Part of a small language model's weights: no biases in attention or MLP.
Each number is 128 + 32 x the weight over the matrix's rms, rounded and kept within 0 to 255. Layers, rows and columns count from 0.

# layer 4 MLP gate, 768x576, rms 0.0611, rows 119-153, columns 192-255
[[ 88 127  77 156  97 121 130 166 113 178 129 149 137 160 149  87 122  98  58 147  82  80 131 134 136  92 139 137 162 105 151 126 142 108 147 148 102 178 123 170 105  93 101 106 116 123 135 127 129 115 121 103 161 184 107 128 131 134 156 110 124 106 175 118]
 [123  86  74 122 159 163 186 147 156 105 128 128 112 180 147 103 108 144 122 116  74 141 137 167 152 151 130 170 117 112 137  82 149 163 156  35 125 125 117 175 146 130 151 171 127 138  81 146 100 156  83 118 145 142  94 180 123 153 145 159 117 108 150  83]
 [ 99 202 158 166 131  90  95 189 192  80 173 117  76  96 149 101 122 138 118 108 201  88  90 131 132 123 122 121 108 150 135 124 104 106 130 135 109 127  99 152 147  84  84 120  90 139 144 156 134 169 143 186 163 135 103 153 106  97 197 117 133 147 122  96]
 [122 149  92 101  73 190 168 144 102  85 158 137  39 109 184 155 176 119  97 109 151  76 116  89 142 154 150 151  99  84 147 111 113 143 111 112 119 122 150  93 154 119 111 118 130 128  74 129  81 183 134 143 152 113 123 110 169 145 117 106 166 169 102 136]
 [109 142 131 136 105 141 168 125 180  99  82 123 121  98 205 127  91  96 119 138 155 138  86 148  96 115 137 110 134 135  94 116 130 167 144 114 112 147 106 161 116 138  93 121 114 106 116 102 139 101 108 176 163 195 110 119  94  64 163 113 156 101 120 111]
 [118 117 189 106  92 155 109 123 117  96 171 148 141 166 160 102 116 123 153 102 130  82 109 104  80 149 183 103 123 204 132 142 114 135 149 185 160 149 159  99  92 107  89 116 164  78 128 128 107 161 129 124 165 184 174 129 156 149 128 165 100 134 120 104]
 [137 129 131 153  50 152 111  77 161 116 130 140 132 117 170 133 146 102 151 128  97 130 123 166 140 147 108 153  97 178  93 157 148 139 155 127 160 139  95 111  72 146  80 157 157 169 124 158  91 140  78 179 143 150 113  78 155 147 146 182 120 111  61 116]
 [109 135 156  96  94 160 135 141 142 195 149 131 138 140 136 171 118  76 140 109 153  81  67 172 147 138 102 154 135  98 124 174 100 141 107  73 106 125  48 127 165 114 151 141 157 175 126 147  73 117 116 149 142 134 144  87 126  70 140 129 134  75 116  76]
 [134 105 121 159  87  91 100 168 150 100  82  92 133 159 114  92 128 103 129 105 105 143  75 124 132 126 110 177 163  99 138  21 136 108 155 119  80 113 127 153 173  70 102 144 170 119 165 129 115 125  89 151  80 165 117 194 124 131 129 184  69 130  98 103]
 [149 119 162 140 153  81 144 159 152 197  85 117 139 167  99  34 121 139 122 121 107 101 130  91 151 124  76 115 112  98  79  68 106 154  80 149  35  82 137  88 196 186 175 172 104  94 104 150 138  81 172  97 146 103  99  94 173 130  61  89  90 153  95 158]
 [105 109 164 110 153  93 127  83  81 125  93 142  72 134  77 116 207 114 132 127 103 114 199  82  93  93  69 140 146 100 253  70  97 148 108  82  81 181 138  84 111 113 107  99 163 117 133 144 101 156 184 148  98 123 157 122 188 181 136 122 150 188 174 144]
 [141 140 161 131 116  94 133  99  81 124 178 163 128  88 139 126 143 181 130 122 142  76 100 126 118  83 158 143 135  96 159 112 124 117 128 167  93 152 124 155 156  87 106  59 130 119 193 112 162  90 150 123 126 151 114 149 103 185 165 119 118 130 120 167]
 [123  71 165 105 167 127  95 105 136 184 151  96 110 106 184 122 172 225 140 143 112 101 124 116 139 112  53  96  43 170 142 131 109 117 157 205 154 143 112 103 115 139 128 155 126 125 137 122 169 184  85 149 153 124 138 122 154 149 133 123 150 137 113 123]
 [132  81 197 134 133 100 129 127 117 154 140 153  79 121 128  79 100 147 111 124 153 104 149 113 104 147 102 116 102 101 143 109  66 152 128 100  89 172 133 158 179 118 137 167 157 160  95 148 124  85 141 147  96 111 111 129 170 136 110  99 124 126 135 163]
 [148 114  98 121 168 141 116 118  94  97 166  89 140 165 103  93 159 143 130 118  85 138  91 149 129 112 134 144  87 139 127 194 130  92  99  88 135  91 150 147 132 105 127 147 125 134 106 115  93 134 117 231 128 146 109 115 130  96 116 107 160 144 101  98]
 [138 148 138 155 151  91 234 101 171 135  49 159 107 141 120 200  96 156 199 123 154 139 119 114 125 129 142 116 121 128 129  86 168  89 123 154 102 131 135 184 115  80 184 135 113 113 130 125  41 167 138 110  52 151 139 113 181  73 150  88 121 142 159 155]
 [153 103 142 143 103 112  93 111 112 122 131 152 130 135 112 180 106 133 129 138 122  91 156 190 159 100 124 145  99  92 144 114 208 151  74 130 185 190 123 160  69 113 133 106 133 182  65 151  74 100 181  64 149 185 121 142 116 166 145 115 126  92 170 128]
 [146 148 123 164 110 127  96 158 124  26 129 121 171  51 119 138 189 112 110 144 107  98 155 143 154 123 170 161 144 166 135 150 126 173 135 119 158 148 104 121 110  62 136 158 139  48 147 126  61  66 128 128  63 132 125 122  69 109 113 122 145  96 167 119]
 [ 96 118 148 111 146 142 119 127 117 140 194  86 105 133  52  79 162 153 150  91  53  53 113  91 100 146  97  98  76 121 119 112  92 138 145  66  48 129 122 156 204 154 130 114 102 100 186 161  91 149 126 198 165 179 151  50  79 141 113  79 100 138 160  78]
 [180 140 155 123 156 104  98 108 143 119 103 122 126 100 126  97 164 143 129 174 167 112  40 130 155 204 162  99  72 101 106 126 140 136 195 138 127  76  95 167 145  92 153 187 167 102 139 155 110 139 126 170  69 185  49  78 141 138 103  86 157 143  73 136]
 [ 94 106 107 156 127  56 147 120 156 110 114 170 185  92 187 147  83  86 140 159 107 146 166 172 202 152 157 115 101  74 145  99 175 124 155 115 135 111 178 152 128 149  48 163 101 137  69 128 138  96 131 127 135 136 172 201 169 135 145 158 153 122  67 132]
 [117  75  86 101 115  90 120 204  31 150 139  61  92  83 143 155 160  96 161 111 154 122 143 125 124  51 100 149 126 170 113 102  95 115 142 207 159  99  79 161  97 107 113 123 187 140 149 130 152 113 140 124 132 128 146 142 145  63 134 166 184 191 121 168]
 [ 75 101 152 173  99  64 176 145 177 150 105 130 138 125  87  81  93 144 136 107 125 124 143 139 139  96 114 121 104 144 182 103 163 182  84 157  85  89 133 131 151 170 112  97 163 140 131 123 140 121 110  87 154 150  69 104 113 148 144 153  79 119 115 142]
 [105 148 126 125 105  66 127 144 144 123 172 137 113  93 178  80 138  92 139 118 133  88 172  76 122 115 151 109 139 114  91  89 108 130 152 144  96 172 118  65 164  67 116 119 167 102 119 123 139 143  93 104 171  97 159 108 141 152 150  84 236 151  90  41]
 [116  97 132  98 123 101  82 158 111 124  51 113 113 100 133 117 102 121 114  71 120 196 163 104 180 127 160 144 132 118 174 158 152  99 161 106 100  86 100 139 138 139  52 122 121 116 142 138 155 140  28 120  79 119  74 139 160 192  60  93 126 100 144  77]
 [119 110 169 148 116  94 112 109  93 119 136  94 148 154 127 155 166 120  98 154 156  70 173 175 108  99  94 137 147  99 118 179 160 127 108 152 122 113 180 107  89 132 126 140 184 148 103 131 108 113  86 198 136 135 182 172 119 184  80 153 105 103 173 119]
 [138 114 125 198 120  88 107 144  71 100 135 105 112 106 141 114 146 165 117 108 105 126  68 171 132 190  69 137 124 145 133 163 108 106  96  78 113 120 106 136  73 130 133 103 103 156 162 149 108 150 145  93 169 139  66 199 104 128 170 147 163 167 178 169]
 [107  84 140 110 183 100 112 192 111 156 148 114  52 135 131 166 118 151 117  95 151  84  90 117 184 137  83 118 142  71 113 115 144 161 162  73 143  91 151  93 102 118 119 139 135 187 157 109 118 145 169 146 157  99  93 148 135 111 156  52 171 166 119  78]
 [137  92 106  78 143 143 111  48 100 141 118  67  91 108 101 136 167 118 120  89 126 141 151 134 132 159 115 130 133 137 161  56 121 120 136  63  75 122 149 145 126 174 125 109 115  92 173 199 166 112 190  96 127 158 141 141 187  18  97 174 140 177  87 157]
 [148 155 149 102 148 101 150 161 183  78 137 122 109 119 121  93 180 157 175 119  94 137 139  78 128 135 177 102 114  94  88 101 108 132 177  55 116  87 169 145 157 137 163 133 168  88 104  94 167 107 141  99 150 140 132 162  90 143 116 137 171 123  88 157]
 [178 128 160 127 105 134 157 101 207 129 112 111  93 213 157 150 148 112 125 124 120 101  61 110 154 120 120  73 127 169 131 126 148 102  96 174  93  54 136 100 141 130  82 138 113  96 141 102  72 123 132 131 146 117 142 162 164 160 205 111 166 100  92 127]
 [141 123 165  55 100 140 145 152 180 149 128  98 140  92 113 175  99  74 186 182  93 132  89 151 127 175 135 152 160 142 103 111 168  96 118  84 110  93 133 131 135 132 124  57 135  58 143 123 130 126  83 165 169 203  96 179 104  93 108 129 125 130 155 190]
 [146  75 136 190 137  97 133 125 182 176  54 130 158 107  89 132  75 141 100 161 143 138  68 180 150 104 110 182 122  78  98 159 147 168 145 139 156 164 144 124 128 184 124 127 124 201  94 152 161  93  77 159 137 154 140 142 170 161 112 162 115 166  91 198]
 [164 133 153 104 125 112 184 104 103 135 114 207 127  73 124 179 150 115 125 114  88 109 121 102 139 121  56 149 142 109  92 143 122 130 116  98 133 119 133 155 114 117 151 130  70 166 139 107 143 117  81 133 141  60 118 110 107 165 125 165 110 136 144 170]
 [119 140 110 158 111 160 130  77 130 151 134 109 142 133 164 109 108 147 156  92 117 111 130  72 111 136 125 127 134  85 174 175 105 175 150 134 136 123 146 191 155  73 157 107 117 139 191 135 142 125 145 162 122 138 176 145 196 136 102 151 178 122 105 121]]
# layer 4 MLP up, 768x576, rms 0.0643, rows 119-153, columns 192-255
[[118 125 136 162 127 145 111 127 190 234 131 183 147 191 122 116 115 186 119 114 133 125 175  81 207 135 123 135 153 122 150  93 169 131 146 133 157 150 121 104 101 123 176 163 129 144  73 227 120  77 126  96 108 116 121 142  69 106 185 126  94 163  97 135]
 [120 138 135 133  71 121 180 111  95 100 155 134 119 104 126 141 180 149 116 149  79 170  72 148 148  83  83  88  83 116 152 113 122 141 186 104 139 109 126 135 168 117  90 124  74 129  57 113 143 127 105 133 118 131 107 103 101 224 213 134 143 138 140  93]
 [ 89 126 131 138 111 159  93  99 121 133  96  92 161  82  38 131 141  80 100  92  89 190 167  65  98 156 108  78 157 102 134 105  66 134 137 127 148 131 108 147 144 164  90 111 152 153 146 141 147 102 132 129 192 147 113 143 122  89 108 159  88 146 106 140]
 [158 145 125 167 186 147 128 105 128 116 118 102  99  95 184 172 123 149 117 130 119 107 128  86  78 195  90 142  90 132 134 112 179 168 119  75 121 179 162 107  58 195 121 116 116  87 112 161 154 141  89 171 142 129  60 154 163 139  92 107 133 123 129  99]
 [ 97 123 108 125 111 165  97 110 109 125 125 119 160 112 105 174 112  87 134  83 170  95 124 107  90 127 163 140  35 141 202 101 150  85 204 151 108 144 140 127 185 153 151  94 157 181 199 111 164 111 158 118 106 147 164  72 113 103 154 129 149 100  97 163]
 [127 147 195  94  96 127 133 153 149 100  96 167 174 138 141  89 135 143 112  95 114 161  96  99 137 109  70  89 167 153 133 174 139  90 149 209 115 185 179 162 111  86 106 142 132 123  99 102 104 152 163 120 152 103 101 151 117 123 148 151  83 133  91  91]
 [126 149 108 193 118 150 200 119  93 108 147 118 111  92  90 123 155 140 134 151 109  57 163 120 129 110 136 140 158 134  91 115 176 177  84 146 137 125 113  68 138 103 161 131  85 109 120 135 141 129 107  95 113 139 185 157  82 142 118  88 135 116 143 180]
 [ 80 137 129 134 122 135 122 152  97  66 121 131  87 117 116 168 151 173 139  79 154 100 147 127 153 149 126 124  69 119  34  79 131 117  96 178 156 144 147 163 135 160 120  80 109 115  95 156 144 145 159  80  89 107 129 125 161 108 101 128 134 151 141 168]
 [ 92 143 127 106 129 128 145  83 100  56 128 168 122 106 126 150 148 193 130 182  94 149 128 107 108 145 128  70 106 169  81 161 120 127 104 188 117 167 141 136 152 170 184 155  83 149  94 136 129 149 157 103 156 146 150  74 149 132 174  46  99 128 141 163]
 [124 160 190 111 135 101 135 157 158 113  58 149  87 148 151  84 185 164 127 153 109 117 114  65 128 159 138  44 135 150 176 126 136 126 180 118 138 115  81  88 149  88 120 160 106 107  77 127  86 144  94 138 132 126 114 121 184 106 155 135  57  98 121 131]
 [ 90 110 111 104 126 146 204  98 162 136 152 116 114  86 124 138  37 154 118 142 127 134 109 142  91  98 119 163 166 146 116 153  87 161  78 185 141 154 134 103 116 133 151 135 131 145  90 174 141  95 103 101 150 182 143 123 102 172 128  77 158  40 100 156]
 [172  85  63 141 126 136 148 205 117 122 104 108 145 130 146 134  77 123 128 165  85 159 153 201 152  96  83 168 109 140 176  96 136 145 128  48 174 168 157 198 105 166 116  88 135 178 149 143 161 143 128 145  94 110  65 161 129 146 139 112 122 137 158 106]
 [136  96 183 170 166 159  97 132  94 130 103 115 151 136 173 153 172 103 130 124 122 108 125 141 159 104  69 106 101 158 145 166 105 115  90 182 123  76 144 154 175 134 132 159 135 102  76 135 101  93 116 115 166  98 186 120 149 133 130 149  86 143 199 200]
 [165  87 127 115 122 152 121 113 158 116 160 102 169 105 164 129 153 207  78 124 108 163 111 120 101  94 123  94 168 166 146 128 140 122 171  78 121 155 156 119 143 151 112 173  88 126  89 144  92 208 114 136 167 152 168 158  72 131 170 128 178  95 147  84]
 [104 139 158 136 161  70 135 121 110 129 115 196 194 111  90 123 149 118 165 137 182  88 140 131 163 146 113 215 134 128  41 130 157 120 130 109 128 107 142  96  97 177 120 133  81 107 164 152 144  28 159 101 141 146  86  76 102 199 132 139 155 139 174 103]
 [ 98 135 126 137  92 111 130 160  93 128 160  86 165 107 114 113 124 150 169 158 125 107  84 132 129 130 107 176 143 105 143 149  79 119 129 121 135 120 126 139 140 109 158 151 148 127 175  80 174  99 131 115 101 110 128 162  74 141 147 115 196 157 132  90]
 [133  34 181 133 114  80 181 125 158 125 130 161 169 170 176 193  38  95 175 113  97 130 182 162 128 146 120 166 120  91  99 116 193 102  49 117 187 232 190 113  29  73 151  66  19 151 164 142 160 158 207 117 156 134 143  70 127 133 145 114 168 129 144 117]
 [131 160 162 137 150 152 114 183 151  63 122 100 101  97 167 111 109  74 133 104 127  98 138 117 123 162 154 159 196 172 139 131 170 164 136 114 100 154 159 133 105 146 116 114 172  50 118 123  72 100 110 149  49 122  81 125  93  55 135 118  54 148 115 115]
 [144 138  98 162  89 164 194 141 117  93 143 136 150 156  91  87 142 120 146 161  94 125 129 106 169 120 126 176 138 143 106 119  95  27 134 148  76 118 110 108 115 136 160 143 200  91 125 159  91 134  79 142 177 153 189 165 116 133 156 152  94 198 131 105]
 [132 173  99 133 107  78 119 145 152 142 109  95 171 116 128 142 120 143 134 137 155 118  50 190 124 152 170 124 151 132 166 136 121 109  97 122 137 208 152  63 139 120  89  72 144 135 158 113 112 143 169 108 148 108  75 126 161 122 137  82 137 147 112 100]
 [161 154 111 143 193 102 108 137 126 122 118  78 148 173  76 118  85 138 118 203  94 125 175 160 119 137  59 162 156 168 120  78 152 119 109 109 148 145 107 178 105 137 137 105 170 117 139 180 163 102 124 100 114 191 112  79 135 149 107 127 147 110 172 145]
 [143 129 124 139  95 110 132 154 129 188 129  86 121  77  64 121 107 130  96 110  88 141 135  79 146 144 115 148 145 185 100 126 111 107  84 154 171 155  87 142 170 142 114  79 130  95 125 119 106 142 118  93 161 166 121 166 116 171 138 192 177 115 119  97]
 [162 182 124 132 116 194  64 115 117 142 161 178 151 143 146 135 124 132  83 131 160 169 147  86 108 159 106 149 150 119  48 155 117  88 161 116 136 133 131 103  98  66 133 113  91 122  65 125 131 113 107 128 138 126 127 105 138 117 139 124 179 180 101 135]
 [159 141  98 159 169 187 162 127 129 139 111 105 151 113 126 120  57 179 165 132 126 213 128 131 168 192  73 143  89 176 142 137  91 109 109  98 168 106  70 145 189 145 169 152 140 160 138  87 190 173 122 150 168 103 150  79 139  79 114 125  83 133 212 154]
 [103 148 112 136 146 124 128 137 108 126 159 147  91  87 154 106 147  73  98 117 180 123  45 127 124  50  68 154  83 146 152  67 145 128 189 165 153 146  91  89 115 117  60 100 141 115 104  75 101 135 174 144 164 122  94 144 154 121 139 199 131 151  61 173]
 [ 85 128 124 144 129 101 142 106 129  75 104 115 103 167  79 107  79 156 103 147  89 199 112 111 122 197 119 125 116 171 133 160 160 117 114  85 120 158  89 143 151 102 118 154 134 102 211 115 139 137 129 162 122  64 111  89  99 114 126 108 112 110 112 182]
 [125 135 167 166 107 124 116 202 125  83 169 143 129 133 143 116 117 150 115 116 130  82  98 150 152 144  68 130 120 117 100  81 117 112 118  41 116 147 133  82  49 106 153 171 108 126  83 175 184 162 127 135 125 185 127 197 153  80 135 113 149  90 151 188]
 [106 117 156  74 177 125 144 113  71 121 103 134 100 211 112  83 127  70 179 151 120  68 113 150  56 134 115 146 149 131  74 129 134 187  80  90 151 105 124 124 132 145 109 150 101 160 114 162  94 106 138 162 136 160 135 107 133 128 138  96 163 130 128  89]
 [105 124 121 172 124 109 108 119 121 117 138  98  96 154 123 107 128 155 139 190  84  80 104 117 168 126 138 107 107 170 104 167  73  93  82 124 155 120 165 165 142 168 128 107  75 127  50 105 102 114 183 113 125 144 104  81 116 113 200 113 112 157 156 139]
 [ 91 172 160 114  95 158 120 139  95 117 140 105  87 155 139  66 196  74  69 122 155 144  93 151 131 143 158 105 199  95 141  98 154 134 134 177 126  91  89 201 112 158  77 118 140  88 123 131 119  82 150 102 112 179 142 112 159 152 111 131 115 101 138 172]
 [106 159 179 141 146  69 118 141  94  92 126 178 134 118  70  98  92 107 107 169 175  84 144 174 118 181 112 172 137 136 143 107  96 169 101  91 124 162 146 111 143 128 119  83 144 119 136 129 160  71 129 149  76 115 131 157  79 148 156 137  61 116 137 135]
 [139 126 162  92  74 201  76 168 151 147 108  86 141 124 110 145 136  21 155 168 140 139 101 160 178 162 149 140 115 100 114 105 127 104  91  84 164  97 148 139 159 158 152 115 131 106 196  52 147 141 126 143 130 156 119 135  79  73 125 137 123 114 150 157]
 [ 53 160  78  79 197 120 146 143  98 104 122 135  76 173 162 154 173  98 123  58 108 126 174  85 138 121 182 111  92 197 124 119 124  91 122 158 102 131 137 111 107 144 124  97 142  93 121 101 109 168 112 129 141 133 125 146 133  83 156 136 139 138 137 128]
 [121 122 182 175 160  66  94 155  91 107 126  96 153 148  68 153 164 139 119 130 115 142 109 141 142  64  89 116 134 117  91 146 152 104  85  89 143 125  86 172 103 149 131 148 132  98 105 130 138 134 144 133 148  97 159 111 108 159 155 162  64 153 169 200]
 [146 162 131  73 107 157  87 114 145 149 119  95 133 121 201 145 105 104  75 163 147 121 126 147 117  77 146 137 160  89 182 128 157  74 103 108  98 100 219 157 126 142 115 127 130 192 143 146 105 147 119 124 108  89 175 143 170 191 136 106  93 136  90 133]]
# layer 4 MLP down (transposed), 768x576, rms 0.0731, rows 119-153, columns 192-255
[[116 141  87 174 204 135 117 190 126 132 132 147 171 154  73  94 110 152 118 135 105 176 122 171 162  68 134 154 159 152 136 121 172 115 176 139 193 114 151 149 109 128 135 132 107 106 181 147 107 120 170 110 142 150 115  87  96 102 174 122 163 189 130 116]
 [129 126 102 162 174 134  89 133 101 187 129 130 117 147 158 123  82  98 132  92 172  89 115  82 128 114 121 155 139 131 105 172  92 121 103 152 122 138  92 110 120 156 154 127 141 115 162 115 122 131 115 156 135 140  89 128 136   4  19 125 107 176 124 145]
 [139 120 159 148 168 138 140 174 121 170 131 113 145 109 131 169 116 132 142 110 212  83  77 170  92  94 142 141 115 140 138 123 116 121 126 102 136 159 159 157 128 155 148 207 111 107 132 143  86 102 143 180 107  49 143  69 135  77 182 202 155 117  92 122]
 [ 66  87 142 131  77 137 140 168  89 165 151 167  54 153 118  34 158  85 166  80 114  73 129 160 143  65 118 110 128  92 130 121 151 145 173 139 111 100  88 130 135  84 154 166 162 164 116 135  85  88 196 100  99 121 126 132 101 114 131 116 142 132 120 145]
 [105 153 113 132 126  83 133 194 131 118 103 116 131 170 122 113 156 144 122 154 110 174 131 124 136 121 105 132 110  88  82 145  71 126 115 137 108  95 139 106  94 231 161 138 108  94  76  66 102 188 127 129 152 135 112 178 106 100 146 152 140 162 156 109]
 [175 149 143 153 169 120 106 117 150 167 121 120 117  97  99 145 188 134 171 138 122 132 132 155 103 126  92 137 132 128 160 128 116 164  93  66 135  88 113 108 140 164 144 117  72 177 171 117 110 129  58  84 153 111 126  65  92 150  99 105 160 147 104 130]
 [142 116 100  96 149  83  64 142 104 147  96 154 153 192 148 121 101 121 144 109 101 101 109 169  98 110  89 129 135  91 150 115  79  78 171 104  84 152 110 204 126  98  96 130 151 107 184 118 138 132 147 123 146  94  82 143  70 172 187 108  78  82 152  94]
 [ 47 113 159 106 138 128  69 107 100 174 191 132 136 141 219 138 134 115 101 120 103 118 139 128 105  92 109  85  87 151  91 133 167  85 123 112  90 113 105 164 167 102 101 127 158 164 153 161 163 111  45 170 138 180 147 129 146 157 158 166 140 129 104 112]
 [160 147 157 147 106 146 137 105  92 148 111 115 136 114 125 133  81 167 126 127 128 181 127 206 141 109 138 133 180  95 115 106 129 116 131 121  54 201 146 174 110  78 146 109 131 178 195 148 104 121  99 160  94 177 158  94 137 135 141 127  87 142 107  87]
 [151  87 155 151 101 167  53 119  92 109 203 139 161 136 117 151 127 154 100  94 139 152  94 182  74  55 132 142 103 132 102 123 171 153 119 140  89 141 139 157 138 129 126 118 104 105 128  82 119 110 163 160 140 150 157 214  90 149  84 127 208 134  98 184]
 [ 87 148  70 127 159 115 161 109  99 134  69 141 181 150 142 164 160 133 112 134  86 107 136 133 135 137 123  79 146 147 205 104 119 166 122 120 114 126 137 126  80 123 149  84  96 164 181 117  80 150 156 120 117 186 128 152 166 108 125 163  84  91 106 143]
 [121 111 136 146  76 142 145  26 192 134 143  84 131  80 104 125 101 128 130 134 145  96  73  99  92 158 103 136 147 125 106 100 148 113 162 126 150 166 147 125  97 195 160 133 131 176  91 108 119 127 167 153 105 151 112 111 123  80 105 105  89 116 153 164]
 [156 190 146  72  86 139 157  79 134 114 120 142  74 111 158  84  75 124 148  93 133 148 117 127  98 104 144 136 152 100  91 151 154 199 114  21 122 140 131 160 117  94 143  66 117 143 115  95 138 208 143 110 145 190 124 142 166 141 169 213 143 148 150 152]
 [128 146  89 152 119 114 177 149 104 168 177 119  86 125  72 143 104  83 104  84 181  67 146 165 118 118  63  88  75  95 150  59 138 146 108 168 117 207  76 120 104 103 125 132 170 122 147 120 142  85 153 136 174  81 139 140 152 103  44 160 155 127 117 161]
 [145 144  84 133 118 122 146  68 131 142 140  91  71  97 138 173  85 121 154  68 114 176 124 114 109 116 105  40 165 145 123 140 128 147 107 143 148 202  85 176 154 133 133 158 170 178  84 128 165 177 138 192 107  97 191 111  99  96 137 121 126 170 117 124]
 [130 122 145 124 103 140 138 133 156  86  99 110 116 126 151  92 103 145 171  85 112 137 138  80 138 129 195  72 100 155 148 115 220 116 140 118 145 102 155 127 145  99 158 119 123 162  83 146 113 142 118 112 111 174 143  97 187 106  77 170  88 160 139 153]
 [118 133 146 157 137 127 167 122 145  94 121 105 137 157 154 130 108  97 199 119 186 117 189 119 160 149 128  59  23 132 106 159  70 138 124 112 114 118 130 127 157 112 164  44 110  88 179 137 154  91 166 212  74 162 168  41 132 113 121  64 165 139 110 118]
 [122  71 143  80  95 123 149  89 123 169 150 155 118 216 156 143  91 137 115 194 223 135 107 132  75 128 128 174 119  79 167 137 143  93 144 168 182 128 101 148  58  95 117 104 114 116 168 140 120 201 121 123 176 137 145 145 121 100 161 144 151 149 106 130]
 [ 97 153 181 173  89 149 133  92 114  84 160 164 123 137 110 114 123 117 159 172  94 171 114 147 162  38 141 179  95  88 156 104 124 140 125 127 148 159 144 158 132 100 112  94 140 150 176 106  92 168  88 181 156 139  75 177  98 138 163  76 128 116  86  79]
 [105 115 153 171  83 183 190  84 169 138 103 130  92 125 176 160 108  89 101  85 132 138 220 113 144  99  74 192 125 155 112 120 185 111 170 137 117  81 114  62 111 130 153 129  95 145 130 110  87 102  91 160 145 146 141 159  62 127 128 110 109  88 148  61]
 [130 114 125 147 110  87  93 139 107  91 157 138  83 136 163 143 134 149 150 132 130 137 131 143 158 112 149  92  89 149 135 201 106  94 116 247  79  85 112 115 122 107 131 124 146 234 104 130  89 166  88 133 147 104 132 153 172  81 133 114  99 111 141  84]
 [ 97  91  93  41 121 161 101 138 121 132 127 209 135 168 142 163 164 128 153 139 196 133 138 169 107 141 131 157 124 133 117 111 123  84 131 108 141 134 177 147 123 110 162 115 123 159 191 118 138 139  98 119 160  59 144 154 135  99 102 142 125 132 172 169]
 [ 88 102  79 173 139 105  99 167  85 158 145 172 124 163 151 121 122 131 123 106 113 146 148 198 144 190 148 122 113 178 123  85 181 160 182 142  84 161 141 196 111 128  65 141 135 167 125 102 146 123 114 114 101 137 167  81  93 184 108 138 105 134 167 135]
 [138 102  94 140 132 168  67 158 106 109 146  90 125  99 136 137 112 101 123 147  70 111  43 100 117  83 125 204 106 159 164 114 120 131 163 116 111  99 139 137  49 115 124 144 114  96 172  47 114 106  96 131 134 158 152 111 153 139 105 104 144 154 120 199]
 [141  56 119 101 148 102  97 112 174 101 135  99 139 157  77 171  49 153 178 114 108 120 169 134 148 209 126  51 165 128 104 199 124 122  78  75 150  67 132 151 127 136 102 119 120 121 121 174 175 173  68 118  75 106 152  99 120 179 135 108 116 113 201  97]
 [153  94  96 136 182 144 158 139  97 116 102  86 135 156 117 120 140 144 175 144 127  34 142 200 130 107 121 177 184  64 122 117 139 128 144 156 126 112 149 114 110  77 155 109 163 132  97 131 128 132 107 137 151 122 130 133 137 138 169 126 100  87 195 114]
 [154 161 103 172 162 111 180 161 189 143  71 105 104  92 122  94 120 105 152 110 131 111 141  95 143 108 142 153 118 126 117 139 187 120 181 165 144 142 150 111 171 149 141 141 104 120 125  84  84 173 150 145 169 132 158  85  93 156  91 157 108 145 100  70]
 [173 165 123 164  84 153 134 130 130 116 125 141 215  47 157 172 167 205  81 115 117 173 175 138 103 119 157 109 158 146 142  91  91 115 123 149  56 157 126 144 127 102  70 137 177  89 101  34 117 174  96 105 132 132 153 130 168  94 118 170  63 137 126 149]
 [119 120 134 139 159 142 204 158 179 142  80 149 156 108 100 139 121  87 102 112  63  88 114  99 134 164 148 127  81 150 114 166 199 131 107 126 155 124 147  98 114 154 120 164 108 172 141 129 148 102 145 113 109 150 161 130  74 181 124 115 139 123 158 103]
 [ 99 102  97 115 131 129 137  68 173 138 138 123 110 150 137 161  80 101  79 117  96  93 158  90 177 189  94  52 150 139 145 132 112 136 125 148 133 129 151 184 168  83 191 142 114 175 181 103 117 149 136 167 130 175  54 141 113 128 116 136  60 108 145 123]
 [119 149 164 119 150 109 141 128 163 125 132 121  99 131 126 155 177 141 103 118  77 140 121 107 176 102 105  76 121 154 130 131  90  87 130 155  46  77 141 116 127 137 106 121 110 128 123  83  89 145 140 135 142 125 152  82 117 168 140 120 175 132 122 133]
 [154 138 150 180 200 109 138  62 115 119 145 187 134 114 153 131 137 132 112  73 149 120 133  94 130 162  98  68 106 110 167 122  82 140 141 114 168 147  54 110  92  92 149 138 124 173  98 130 104 140 147  67 101 115 132 143 112 171 132 163 149 143  79 113]
 [154 125 124 188 143 137  94 132 154 117 116 129 149 157  81  91 120 125 125  84 163 142  90 138 193 120 104  97 126 121 112 111 121 156  87 113 143 136 117 131  96 150 157 158 130 127 114 139 118 106 147  93 163  78 125 121 126 106 125 141 137 138  50 122]
 [102 147  63  99 106 177 120 107 141 148 129 106  97 121 112 126 172 114  87 167 124 152 112  93 113 178 143  84  81 125 157 128 149 126 181 176 164 114 167  76 166 112 181 149 123 128 186 100 131 132 147 130  95 164 131 141 134  69 122 118 159 109 120  56]
 [123  98 124 172 152  97 186 154 114 123 138 148 149 137 111 138 175 116 126 134 153 138 121 159 128 121  97 144  97 137 116 183 105 116 134 151  79 199  54 137 159  92 141 108  70 130 115 146  96  55 127 200 155 105 101 101 142 143 120 118 148 133 155 102]]